config.toml
n_layer = 12
d_model = 128
head_dim = 64
norm_place = "pre"
qk_norm = true
attn_scale = 0.128
init = "uniform"
beta1 = 0.9
beta2 = 0.99
weight_decay = 0.11
lr_head = 0.00731
schedule = "wsd"
final_lr_fraction = 0.0
doc_mask = true
Each number is 128 + 24 x the weight over the matrix's rms, rounded and kept within 0 to 255. Layers, rows and columns count from 0. Numbers have three digits each.

# down: layer 6 MLP down (transposed), 512x128, rms 0.0489, rows 416-511, columns 64-127
# up: layer 6 MLP up, 512x128, rms 0.062, rows 417-511, columns 64-127
down416:113180118113173155169096116158121192084125123142101116064100169093095188086125149102162093143068151142104110162154134130116113094134121150168156176134124098098118108167133112143114122137160204
up417:136167160136148148148136098143111137175132125130137143151117153107175121086138067120137088136143131074104111148125165154117161120136132120118086154157123163094134139136129123109178105140140167
down417:162141141081170122131085137169149101143110085101147153125163120129129120174133130096092077141125163121118136124113127127102135158096121132126143121152128073105092123151148064117147143138055133
up418:145162141152121145156128101139155114144121075130084102122112146119170149124110124140107165127147072110156064119117071145118145144126067138130103135117135115109124097103100150136057133131107103
down418:141166102125179153126135119137097106096136101146124153146131070165135183099118157110124156178132112114117110141139148150160112120134168130100088138123162156112081114144113119189096117149053116
up419:174107182089104139092174135132129120147115134117132155098090121120099142066135112164114084143107135118109153141133119108087132133127122140153127124132137126156150071118123177155160113122127110
down419:107115128121127157150116121084155151154129133156139146148138146126154131163155134150084098128196088170114120155130141114166113144101154118109135106115126117112140164129182164102114134117135127
up420:110175097129133116140151142136105137150170134108081086135138165136133091123142137124127156138133104145137151153134148142128145106177113103162061139142085139111138110140127108074139146146116120
down420:153107105085168139117084140138129101126145141129160104129132117083119132130080120120151119168119112110112096140102167110089127148110115117129160119107111090148091087157156135145156138132105107
up421:146132094082107109121162129169104153106153113137138132118146092138187115084138125111115114093120070136123128154086101140132138115129101141151105149105100104156097133113119163117147140072126139
down421:148169112151160098096086117119116150091125137103144138129114123118093154138133119106105135147169149131094115111134125122167092142134168120160140162091146127138108175162141149154149103111136121
up422:174108159110100169165122140132123106136123129158073144137123106123112108125106143145110144090143140107093103166098101124138113136133083131181152137137144110133120155137126126111125155106177162
down422:157131130117129120136135140113108150129082116100098101153141143106156118151088151118069129136117139130146110138180148078135153155098062144180136132157124120187097153096171131107106101143114129
up423:134110174111082114132151145147096095122141098131144105130138145076110127127119122123073117142141126131137135128141117107128143111104118093143145145103144175167138093152119113124134121144156142
down423:171169117129146132116144116143124135135099130099133150077117128109133148135135134090131167118156146148123122139118136131141106157173122146177178112095082127113124135120133102178097114151141127
up424:128126133122100127159131120147196130129115106132148105093142138118136140145089120114090134128155096102148104159103108091124125128143161103087112172117128145105157143158134158140098135091084142
down424:117132141116153108113124125195083146131122121120127101157130153148172156135105129145134157137136196137103107132115173073172093108110103108130117150141132138118135147102116116105141104103146144
up425:155092147130141130154119149187153110154167129151152137138132125078122060105130124150132124099167143125089139135138147161079117119086164161158135129102161132102098142136140172107119123118177115
down425:119079110072107131134113158115144157079140106166108148145133148152114110140100128108133093115096094164156139088098109173144175139106139129124171151143106079071122172129115168104082149166123145
up426:130178130135149101197104120098132125101120114123154124142115159145148168119163113079098130094111121107165134141197151132134131108119102123125107173138098124124128079136109139118136112084125151
down426:115175106104137143106102120131142122123129120123128113126131104165140136149127123132142107126143130171124128066110113149132116123119124109091096132120098118122156160187178128153151167090129144
up427:192098150098128102158107097134162132128127109188114109092131151178137089131130136120149096088098122102164129110093165115140101143111148147088112115151098139093162101099140097134124139151148122
down427:129090156103136169117113097123174097154132154122148129075111113128149150120159099130148090150092163118132137116134152120175146117096137152110162080137093127119152124126126146145107131131152127
up428:125122126148150122109156135107178097116135137086109103095134120150127135130119166178087129124141114166137113125178154091113135123118089113097132113127097103135152128137098120170136139124125106
down428:133142124078128189184096131163126161134106105120176173162108122102176124133135112102112141109144124187136134093159116090126149165109109148133155142117102137136122133171117137104186135138188127
up429:097118108107149131125119124102135118187145157152130106132100129152105146104112109127145138110137141124153102113139132137137113176141133130134127116088144151167095049115187174118111112113138103
down429:148150125133128094121124134099141121161141130121135083147121132158147123104167125124125144158139160142133154096078089123152162150158148121109147126108120113115093110146146150129126084095149093
up430:157134126126105152102155168164162128128162135139131142118148127147139126122112137150124102121147135142153093085147142150109156147168098139119114116095126131138144144086095154118154136124124093
down430:123141162094147119143099118114141129139146075150148133156165120149114146159102099113124123057116117099083139146120131124105142117112155120124134089120091164146121116150131149128145091078151171
up431:109132137099123145148135078154142133149139130120123078114136114190123122132151081152078099135115089096144163115109103112128107096129088118106132149111103132142087186099117095156100138107175120
down431:107097112178122119138142161098113151132122079116131147136158110130092135120090142127143133118126173120107108156142144113134168173153129182097109128159110139153205098125133164117085100134118101
up432:160148123120146091140148114116163129133123119133152126130106137173095136122133116158137109110087137126133159125137090089115147153151110139127118137119138121144096110094166113135136148138101126
down432:083127151105127126103124133164126146144135130134130146088131178101108128118111088121118166121105140119115117121103135122154132163126120167143065100105186139100123133123136150137099139175145117
up433:120116138101140098162095116153094169116144144143109115147105128152156134114129109114109154122157109079148147118130135115134107080112142084142149107090099115116145115115133084119111121123179166
down433:102095131127141148123145149121083156129072121139185109163175103127106122137102126147131135159101159089102109143127145098128162124151145125128164152192141161150166140141142180103121159107112132
up434:115130137155107084115140126127159146113128103139100104131129145136140161105127163139095137154101113110154151130105144112111130104133149108145108134161160075128089118117093142113108114078161122
down434:148121138143120136127123071084152166140134165132146118111110165150095149111092160148106126144162139089101128124120147141143132144140135151128178123156136130163112127179115162146119113173113113
up435:121118106128133156180159091123154123138129139134149121103120128128116085093133100133116117156118119136138119097116107158166076159134114133143134180109104141115157105129105137166133140090132109
down435:102157098132115170148128140124123128146117110112156101094132125135114104107169122167127134105109121103075114056129097197136079180145144154116127148089125093128157123143139117110157130171119117
up436:144065136117103149157153152120173140116169102129097106116109076099120089127155129111139104141099110124140128160164120130083114117146096140133109133134140097116066158130181120112120100123160146
down436:138143150179144111158102097125119143111078128094135150133179159151112163151121160104156135166098107113131097109072150138132101102156121146133144164135106136124110118134111116158142127134110149
up437:135151136118127147142096114160104115120100135097149144122112144153095152129115146156157127125139148150095135122122097098162139116137138145110136156130147101143143123099142129152130126127151143
down437:158082100153150133146179112133152143151133144102129172094113129125121129124147112137127123106162117132141148134125149119116110127138130148128117074113110161129111120113120096097122128142099094
up438:120129117126163091173146098153156093150156103118117111130127130160150130067116154159057158132129126150143163090133135131121129148115109105169151103145122097122119152184197139136115141130118114
down438:145079157150111086139188115118131117134102140097102111097141087170119114125153144132106156115106131152150137115079100148117123154065113132170156093138164098095115120140140156146148135122126133
up439:106093078169098182138137097098128118103130119177127127127148131142141128077143140106123169114117112118105129146126148170150132146131112150098157098120104185120121113099101103129129116124097106
down439:140093147125126098166089157124160049114153124115137145132139150108125110129147149156109108165136138143118110112162106116106157106104117187104123151112172150185109115168109141124076113138174158
up440:093117153101135151152096140156147112141137141131117149109127121142096165123128137087097114117122128117088117113147149126109154115144118158101162138148113125158127121151137150129093107149141107
down440:131116134115131111128141130130168120133107129142162132145157102093107098127117098128117141143137139134116131131142138115101122134097131143119091133108164135106123115121069125095168106145098151
up441:131143150115153116116127127122113133132103096116142105181171120129119107119103145123111119163116157098141135144108076101101127119118122070099121161163142165124071121120116155128147118099147165
down441:127126171134103064088142138136106141161126121148124132169118099109107164133130102124101131078143137114109130145150092122114153140129150141112115110103119103119142130140144101111092149104095137
up442:131132088140133087177105137132094158145089134133098134129140092112152090094089124134104153154150086061080094108106148073133108099150112145125132082168134092135132120087122140131148151162096109
down442:127126132152133100127163162105149109178104146106133125162142123112097119121110096145112145163172124074134102162147094109137053090120114112107098137139117130131138103075120130109142117144096143
up443:123133136144144111193096093111127133181121116104111116140183140131118148085129105099122127108140141095126110146138151145120099149159116109141136178145144151155145108097069120147154102093107140
down443:116127123120143144110147130086138100131177148096181117140116168168136125143182120139159114118146143131153115156146133158150065112150083109121122127111162135168126172150106118142126145132102131
up444:106141121153155113146118131116155137104153128132101139131125108127112152114147084108100141116176107104140134116134134135132148160183101127133083156140160098122111107095154130123145130114106180
down444:135098148133116121101140135123122094135122110149084081108140118130149132096143149123112121165123094110109175119115167130123132091146092139132086115171128153104115147167128126101142126119135120
up445:109126113156119092128159150112141116120133157085102110116155130132116138150106114083147132159139153130123146142091095107108145130130128134086144114098127147140128135147135143118111144156161131
down445:122102104148155110120132139148118112139148154118155127137153120133164149123128147127133131124155132135162120130091139151103134120102148107122142104099153147136088108095063131116122137132122161
up446:082127130151090109113151128172076128137152117171097108133113111106125147094129153128157122123134126138111137155137137123090133131113117126133143146085118091143163130122111130128154088109104125
down446:104133122111151157122128129064143151108127138127115146125153141131119122133140122109096077110128105109174118151104140095132129136116108157102101145110117135102109106122077129103108097152147154
up447:111145143133105180146135134189134130159161112135092121156147105108078166145113165131115157059105093133095180123154113121116103128130116101122110155086136126087096103088145157123102150127109085
down447:146140102107109133115133152126126139173122131146182113134141149108123133129155133135056141142157100112129125135092150148163105167133115140120146105104148131135108093193075114108143141145117157
up448:127116136148135136174129140136147141103083128151119148083090083118141121130141152130072129122146069108134171151146107098105122125109093102131112122108140113123136156189129123123125124140122124
down448:104112165130131111164150107124089098154147145141131144102130147170161122134106127144096119161162125147143137140116130153107105094110165082053107104159138125120106125158099090124114096138134152
up449:124123134123135089139112104139145134087112129155131115132081143122108099115128121131092134075084138103120092096106108102107118151095104131138129132126134165155125099112158104095110106141135118
down449:159105091077137120119091101114140134147126123145131151119125156142149137101145137119114145100138131152150130129094131174124129126148132114134164118156144143116120168143137119148137126152101120
up450:167095189099083148144142127158126121139140117112068188179134094151110096146091104115131128120111079123102113138127096126140137160164112162142088146129124132123129101140098171122121108149119086
down450:098144100138128121117093118119099119110121088125137108141118139116109163127088111123150140104143136119100152115160157137173153131185129106154132121099077165090106155166105115120152137124132112
up451:115144167120144151125150097126112147181130122139107110126115125119110094149137097133132132142134142132098141147117152127094097098138093080140135127164102126154131111112123111126111137160139148
down451:142147094149134103094111135095128128105160128105144154159110135147114156149149124090137096125102138129100122118086084153168141087119135128107163140139123157172111112139111119108164178133140108
up452:145134103081154144121121095114109121178120108126098132125117180133135123070151116168077127174099135106116168160159136150146100098166124121167147123153110136123121111125077127130182112083118165
down452:138101140163142160119121147147156103166124145186131153146109159107116147137120159095158119138119167104129115143100121158136132089133101129117088166115179161162150120160121160112170126093158144
up453:163137110113119109090129186130135160146129142144108096124118116155165096128161107155111121174181136110125146130118139122122110080124113142104118170099134174149119130134112115100115135118123093
down453:110160110165162111177126104162124144129187123152114109100084125094055176114119072109145130086128127142118134176113070110127155168148150153168111118126107108070142110134139129136147131145126148
up454:170124175145126103154120161067126104126162133101076123094126110080138102139129118117115151125081126125082133134152113089152114145148083146186144101101186171151102105107122152118132100089130144
down454:164138074113133160142099109061111115146160143145150120085074163122134137120125143122160103142114132148132128111151125150164136125146113099148140154115134164114117124100150116094130129129147134
up455:127114187131155116114113098131104123113115112102190108153139167133068116105153112126133085163121146139118108189137139123135128123099110130151134132137077129143142143146094133127086130120125130
down455:111115157113148123136098100125173105136077144129184163134100114073142141176113145099139077126161130148105148098147157095110131120139107167128112088140115119141123112134131122117136072111138121
up456:111139110161100116093105129131096132159138099131180123093130125100146126113146165145105155109138113127120166134164128123093122153142145141095107161146125123075166107117103128122120134113160155
down456:119136098165149156135102126115079173107117158130159122145127132132120123123102147091113094122122136134161070125147140125131101106139156170096158114087132130119099130121138152119084123122133165
up457:127086139138116118072111132130152142113074146100197150113158109127092129075111111124151128143099105119119130146132101157099169101145118104105109103137119139134117159084150115123135121115120137
down457:112129101148120153181113110135092121133156159121132111098129105126132184146103147140122135143119099132131116137110127147125117130146102145146168147093080157145109152183156144155135079171103087
up458:120114158127116075071143102123112075133130082087135131098156110079122161085132172137120127160130157139145126097144135114140140090127118098160125090137122098111089133151119140182131116147125126
down458:155141115145120133175143144155136146142129151132115107133122121118092124148115119135123125129103106143155141124111172130130105086151153109150118084103068113100108111148093131137143162129108122
up459:121115148138140127121120104144135118124130134139123121124152072108093147106088130126123156126162164141123128145129132103122131121200118087120126147134121156143122129081121127155159105096102128
down459:137161162136125088168106134123119114134120147123134116158124124133125139156089131149111075120125114141158158146108153124110103120139107119117144109104127124134088148139132081152138135109159133
up460:124123135130132128103161126083144115174172093126086116175134175104129124082118157142152128164087162079143131150109119119140083126164114111104164135137131163145134135146101109106146112110134119
down460:137141137120131168099177118137105140117180069097143161150130156127137132093124112125186163098102158114139151121130163119114093110136184107075149107121084172085161153123130142161122096100114141
up461:109127123141107094132138164121105121159165151096135101127125096164108157176109132124095106160153176105074107125146131123134192114173126142115126130111144135149110095095112183125132121154163083
down461:128087132164104116157136153116113140138148086156153161132141141146112130134107083108089157137110132114102179154089149139171156120106126160123203070147130121150115116131125137059115116144138111
up462:171115131106120130146164115104117126147179091090115111111113119143160166135106112125137150113111116118161140100139126159126144123107123108081165152115132145109152105144125147182114143181157150
down462:082157140113177122128127151105159126177093118117140117129150077110091129140132143137163141150143098140121117094164162105128144146149126141095124107153102153102103148124105113095105135129104118
up463:170116114112145094162130118156164115144129108109119092108094153107111154098114150099123064110120123079148149106146130104114104111128128076125123167128138130111138137121103102109100158169117136
down463:173137099109108163115082101135116145149109139125086106177095109119132152131139128119166145071177162106137163075124133170098126104117120065136114148125113091091128132125136085147100175154131150
up464:129097146062093143099129101163134081092120117102169092114117147096134093103135154175106114130120121120156091128104139181134134091124143133129128133148164190086169143090119109110136187122169137
down464:174143098114104097102159141132134173123091150119083094087146094160088136139102105141147130129113134088149113109165159133170156132127123145120125113089155145126105210143112096119109146119147142
up465:185160143177133114146117126086108141127115132131169080129104132138104155090138162128127098114168115075142090147164147153117127070118118118132113099129098136148147077093083114090111146154121133
down465:111116109117153151101118086131076098115192113146105119151101142136096157103175135137141132133130116070155115157109145105065136129104134126108121146107137109087134140122159096086098140179144151
up466:132151089110160082128114091101100101143145137153107109110168152130149116097128161149169119159110125139092127136156125112108131074110164141109132145088130154135092092089071123125082156153097117
down466:117154133097081119133123145169112109109099140124137187156088143148128128187123107128083134136178151140150098106098105149127112168120157116110138070162118121100180109164170127149103141102141115
up467:147117122151127087128136138133144109185130127146126124146135123142119104104133116151130146121142163083119140134134136102097123140100093098139101172126117171146145126073127147095131135121091152
down467:109069158133114105147124155102139141140120121121119114091158126102111116104120110127159125099154121116161101115140136158126109119102101134118129124143167136114103089118108139146132119113107165
up468:124129155101123120117141140122129099113105117133150138163118117104143148141100161135131126176069095118130090085146110113186105105093111107137139171099151142134120108147154157119134155139151144
down468:107140132139159090106138142137121109128139104132166178141124135109162135150140100146172116180125089111127096134135161150147114134096151170129137114117150153131120156167121118159094115131104139
up469:094075151139125113121091145148124155121097107126137132123115121128142080082174156174166123166154157137107097137128090099125151112148080125137129136136164128145084112145107150098166126130124092
down469:076105160139129149100146130108108205105121137105138110100101133137105134124213155144110150126163151105108107119156122099142133119168141123148113129119126106143126126143126128105073143137106099
up470:140070151102119133121137103145125139134132179118113166112117109104080142094141091091094113131099174147154115160182127116169170158125105133121122155143158158141166112108126163164108091112133091
down470:137092145088122125123104115151090138164132169086141119088080087137153130082145081103158134140156085136117141123138210126144087149105162111119122120096104104084069106166093135157129102129098162
up471:123129109143160154131136154119155096106139142136134102128143125133178116109126145138119132079139141120102124106119125152146145128117095136128130128131150151130145089128140129144149161143132139
down471:130102071136159162135106157130139117139169154136130108151128119099131136107102136123136101132149144125103129141150148124107124140124107152125139172144121110163126128117136110107105060127127155
up472:093109150113091128111149114111106095127099101123124116145117060117147182098142119157108154162111097143126113120119104088075113184157127102151114140111167135124144092099102141150151146132113081
down472:111151144098110161131157180075109139122124123103114142095173116152151156149154133108120104096176094128147071133174156147133161120155094098139136176175157132166142133103107095154133116133102127
up473:133122131107146123113134157150124148151138152148090117106134151159120113122145082086138136131113090139101151166143109117101165127144141087142107124077087134128108121111103156130115106088155104
down473:158157134090151133109098124125149111154158153089168138096133168120134122104134144140168101145127170151181119119177127152162129141103119162112131146142114164117140106170127123100126162137166146
up474:143124161160115106182171127094148128126139175141139095089104105091138124125167111153108153083137126119153098068135137103088119107145103126171148175105157156139104117142134120136092105121115139
down474:132127120130120168103126115171120151092141162109114173135113124172107116159142177117124129078107143122163110134147157123142134142130118145079133167146162130101147126142164138123139132108101126
up475:110119164070120091165178133167148152126140106146129127099099150155136128092146136121141145120093113169179170141115129159097123134117147144152117119144143170127142107112088133105134116144209124
down475:165131116130147132103119081115144092097136109090166150131063122146179132129141113130193129117133111143175153109156128121075126098133138136155133106147132148084138130136126172119086123126104094
up476:173117124134114130158110124126115124108122151090142129127099139102161096139143104112109104127165106105113126122154130169153123169145099131158139124139152064123102124164113160132109122151135125
down476:103163147147094122121124160130120078130179109132131173112142101132155153114121130107148143147144098143172140116113074156142127137073109130119160124104113157131146096110126139090109085111113124
up477:110119142117135155134103141162106154116139102116163116113137090167103110106147106105145142149132143135136149106149129109104150127113084120132130122153092096148148107111089118084118095104180121
down477:120197115157134112149116151120100113134185114113120134165159100153121142166155124134165142139092128164149111120165127079137126116141081178133112153168105124184116124106114058088084136098145131
up478:150116148109111110123119135181143133116144116140119144127098062103109116117133127096108117144091141103103123129125131125101108158090136167095142120128134120102141139111089144125126140121151137
down478:120135155123140152155107115132105149111113125114115138110064163055127139107122114107157157157092108147116116157126126105106150140075138179170120116147149100162136133172149116134169164146137154
up479:147122137128087124146116132116160138145214118108093117153099098108142130165105117153126130157141139125139110115106105151114114097135144109117096117129122141126135148140090167097133087142156165
down479:146122141155120103157078108156142122169098100094150165092085143117133139153145135117059128125116150103148117147123133116147117105129118142106111120105142131124151134092152123103137104144160094
up480:160112129137127075120160107088111142116149089119139107140144113136101131121120119131159120138082123127135136167145130119128112155174122061097142118153149138129144105084130105140129202131125138
down480:132145141130111140145136151121101131109117159156107146137077090124132126124155137103144116170165130082138142104115132116104142127111099120143134063101120120134129100150127151140122111143096101
up481:144105081115146147176147127123093153153152132095116108107153105134124165139135115126119137138155106081114098138079123109161137131115119118130130082162149173151165141166089127162147134139131110
down481:134103095168113124154124114094168096151117118121110105139129150093086151136088095130095168156199115124134149145111106151109128149146134132108125144210135155145143177127139121093120142155150120
up482:123108160110117076150122106127104126106126106131156117126145109121148136105103143078165107124084123111142107133120147082140107164153110121120118162148141080102124113142109134137132115107129119
down482:095116129159077156110119100157140106118137101165155110157141178122117134122120107121130122073120083127127164167114112107138150130151125126161108127122122102124141140142112142151119133144127142
up483:099153132134123126088153151151087098101105135114095079130113148149126150119158154120152106168129141118121136114095134149116141105171125095145118137100164112130116120101146124125124093141114119
down483:151118115073144158101160104120064106103164106159072118123130131141131145117157124144148118120145143125114097074126136158123133138133107136122121107113141159133125130134124162121103108139176121
up484:105130172172106128084102140096153111120108144128123139151102104119144131143164154126143150152138127093147187114116096154116163091115083110119119121165146142127097135114123151126130158149122118
down484:125126142140120080114099105168125112151087127152131149115101120128147196176151197156143182119145131113157096107106118110143115151086125114140158115123096120098091138152156126127153141094116122
up485:129129159108156121114112110151156139168135094146110114176140113126148110121108121121138120143120107104174128148140103123148157126151116094121100124118136133099172139119119089088129179115130090
down485:168145117100083139147115134172161149119101102129137108122122120063136125115116132101131079127113128150124086117079107129118089143152142145133119125193137081114140141154139084143173146066156115
up486:117137146106099083156085111164091085116143149109114081175165162148122117129126150167134134186155136190105088134150152106143128130148103135139118135107135160099106098115118131126105110114135146
down486:139140134129114119157125103127117142127133142131112133080112106096102137174104124123145155157127118112169141135145077144159147142117106106143132116133150106105091142119095096068134137115099113
up487:140112125111124128117114131177178150146154121141057120134160126133130131107161140167095123145126124110187140106143116104122197135123096077153131104147131146085126101088150110136128100153142124
down487:157114122125104122089131142172126142159165109167114137121117139104186140133144106147110137101148150113142168100109118120139090127115177095116097143158147109134176120102131139109129124067136136
up488:074147172132136127118097111128107120180119070135121137170195132134127077142154115142123157138145143099139152171151125148117098124109158116101123130144115119108134117109135149162085112133147133
down488:173150135143114133120126129145162130085113150135095126116123094107141157159096158091104101126139090141085110090078127122151143144143123123138126157120098141124128124150151138089160131110102083
up489:122104119123117168087106135133166153119156159130134099153125164084157114135131088113079146169105094065149140131104109116109125095125101084147134142106115145121148094100145098142162151130154112
down489:144124122124101130062091124116155135140130105130128127160141130140179128149113116116126100127128159125114127115150126159102099150143101130151183138160161077113107129102124117118099105108128152
up490:135158127109114113151113140151150120175132081165121125127106162155120117142084164160119130152134120156115132133115119115139102123097128113124128129119093093096126161131132126133131104141139128
down490:133111128125115099092171140134103046148123128127101091092117095136106131114158135146131142061089106161117134094108148159109140148130143154106138081140146110128142130117117098124146098140083166
up491:150075098161105184138143141161135135092137111142127134129151111103124098099140078129111141158113127112093118136118174126122123177127116102113127105111148148136136097093120108102133119129143127
down491:155130159110135095120129133112143106132105109119121108120124121135133131165171115163094106105153112096160170124120156138111093096116125139105105173093132066157127151102132139141131095125112136
up492:148109102123114168138151147192116155162117130133128150126110155114129094102128108118128165131148108061135112129101120088153124121120114122161090112149104144112145114100147139125126143113085163
down492:138100123133128107109077135147177132185091127158161136154125132122162122132134142134123133125171156146140143126128130149103094113183143122134115154190116114112140129132150144114120121109126130
up493:097170113142090161113118105136126110090158105108171091131145145137113126112122067117126145177073113126099144125132138113093082107109141118146121166124104163135169115156163126132137113089119158
down493:144178135139124136138112125145094099088146122148136116148151095127137112144139138113146152118143169109154143107116132121143066148101130142085117130113150111142118125181135103124153134179096190
up494:173131170133106122131114121171131149126132116130127121120136129124131129103121130127145121108136128089152081172157156135126116098126137115126125113142119124135121136125101133115108147152145123
down494:147169149138153148143106113136094063131111130165150121112144145095133150118145154142138101116138128086148132131147113148145110124131121139113128144169153155132072128158182158110169116117139128
up495:154145107122131126110119138163157125120111097123129091106150135136197117057138146133118100155147140093094129128083125115141134097114152080125151154143143175163124146081051118079132146145133145
down495:133103170139142081093110130137136090111093111128157101111137130131164084135139158131085106146162105150127167097144152125143176143134156080153105130151140111169170094093120092109194085145085152
up496:106101155083120131130134128129127138134175112105102168130123143095133108147130113129130093116132152107144102133112158134081105137085118147112144089140107175109139127127058143118116153117113151
down496:085152119095086095099099043125070126137116125143119162171127134103092126140113114143121153149119103127141160084135094161140102115141152128110160129070115158105123110138136145120116101151122113
up497:090105112145089109126135130105149185062134090158159163131147149131143105122167122116146105140105124124117089169084108128176144086150126125136129104143166166159110114130111147113147120133130157
down497:150100098128119107107125176108144200156122086130101117136146158143104105113169096140138137126125107129110082136116131134161088127128100153080124101135119130137066110181146104126116129088136080
up498:113125137108127121136125119148166152158149117104099079122139100126146129112111149165141148104120154135140159106123141140103083104126114095154131138118115103153138138135152105109112103133113160
down498:149134122104126144148123115151176093112121143158132077115143096129139092122102103151126166139085094144106142105077179150130138119142110118127105135123151125137141121136147117150114155183130137
up499:118115121122124127145137141115107135117130150115109101116139147132095102153167150206180152119093142120134142109132100072100154149152145118167101132121133091129091093137091108084143125138101147
down499:095143142059147112120114140072080151099154133141176111130144097123104127158137155132102142139146144127096119124137155134050156098166154126119100121114126125133118131137137150113145128107103121
up500:140102118119085102128151149167150134157172123100075140148096139112104154104125125133125119134090154107165124171097101162124116117087139102130130147131140134147122129122123124111159103119095122
down500:097171106165097127154116145166121153133152121144136154170116159145112151102142138133119114118122114091162130172079132139119152145121134135155121151153120131133119103126105119102162123150108117
up501:135135134170147159141164101153170155108125129133159092126101155151158157106164114104108139117140130148183152140161141150079116104117120114133105149128119075171101121161160126132130074100131149
down501:113140136120110122109138136109120109139152098138118113108164166124117133156147172092099125137151165113125101137131136191160084181124140145091113161090131146134079156135114112142156176147094138
up502:147121127097173135104131146118158109143119112147171135127154119127098145103088121128101140101120081117104164125100113118120154131151135094105111115145112178118158098138158113137098136105080094
down502:119154112135157162134117160138096140081128135126154139167115072158153131103119180093091126167109113141127107121129116127140113112082105136164150140110140111167104155124165108150116093121136135
up503:133092160171131104199122149151152153165121102163128101116145146113139166111135077112127098134102097084146057159147115147128141084102082100129143138140096134150141093130121122131128142141134118
down503:132104097097117143171190129101115141123150118130127133149081125136138068134149104120123116135106061101117163139112137181122104124102175094113114106068128137126142138103113145096159143140095126
up504:164133155113133111079147101108137141131144113110129154177167168132132098094099126153154128126149188113127104118099152115117086102116129093094164093138134116128102133123149095112128113110107155
down504:108105132134164131105105088093136152137178111137120157135151157081109128140140103169133115142126171108109099138132120109149086125148115119091172121147129208121148151139112118137110138126136107
up505:130134129075123156114122168102088143145150140136108116115153148138117107118115129122149110097115152139157071149080125120172152152100091088195137125127163122115141132162112149120084159106121119
down505:106116091128158151133160135139087128158100136126105113101174145140141107116109140110129194106098168125096129118110136124115127123146123120169171174120074108147066156138147171095100100122124105
up506:096093096124152151136159093144120136128126145148145150151091103122106164080123120133102121106106152130125079120098078129125117073132144175085105170136140169136153095107128159095126131128137125
down506:094146153116112102069124143095120152140111105159095103139143140091084145165151135123169147150171150111144151078135109083112145119110059104143130112084113155103154197108180179118143158100105104
up507:105156082122142098124106095105105153104153148099108088090130119123137122138153104162133113163163110136094135119166120137162167145094119143160130164129129121142072103117098140165135150166138075
down507:098155135136166113095168112118109140123171143158139134136138115135154134126121088132162155138143102151120116080166152135134150149129114141175120158116147115147125138135123097101144116162132135
up508:120120126090101093123141103102107126118054150130181142116115111154132150148147089138166086081094123073153142079145097084172155130094115124139141130122159119131153125128135100175155144100127137
down508:125119112154157105110130135116146131170195127066156140174163156135134080133111114092163107138138162104118131109149130089116112136099136150148122158136139110122120151146113167074156156108130178
up509:122115137116107119124108135120165122086085079163166104127126138119085120121139149117145171108121108115146086117093112112072123138133124112147095151141135143145100126121182113103127119156131142
down509:137108118122132134139117169107154190175143112146130120114126144144099120108203147135099140100120122080118152119123088118144113161139178094111111146112152139128139126175143118127118109133145089
up510:104100148103111144124107143129119160159161129145152141098147139124109145123144123130156179129141117124086149139138134133111149119160121157146101094148109108152149105130139145090122077149120125
down510:099113152140141149171098123107177128142127117103150096097144138130101125116117120130115124130162138122144131091123139130121111138128126150089108170209126144126071111117119110131124128135122148
up511:135142158123160144128142129115133152117135145083110120143146120168087135149097133130128113150206129146111153156141152150127167109140157126129101118124149111097118118159150154123166099134121158
down511:156137099132111146154130136098146129096139107109130127138124108127109080085148093136105165165105126139162149140122145108167117138084113201135141105168091117145119121135148169099119125119152149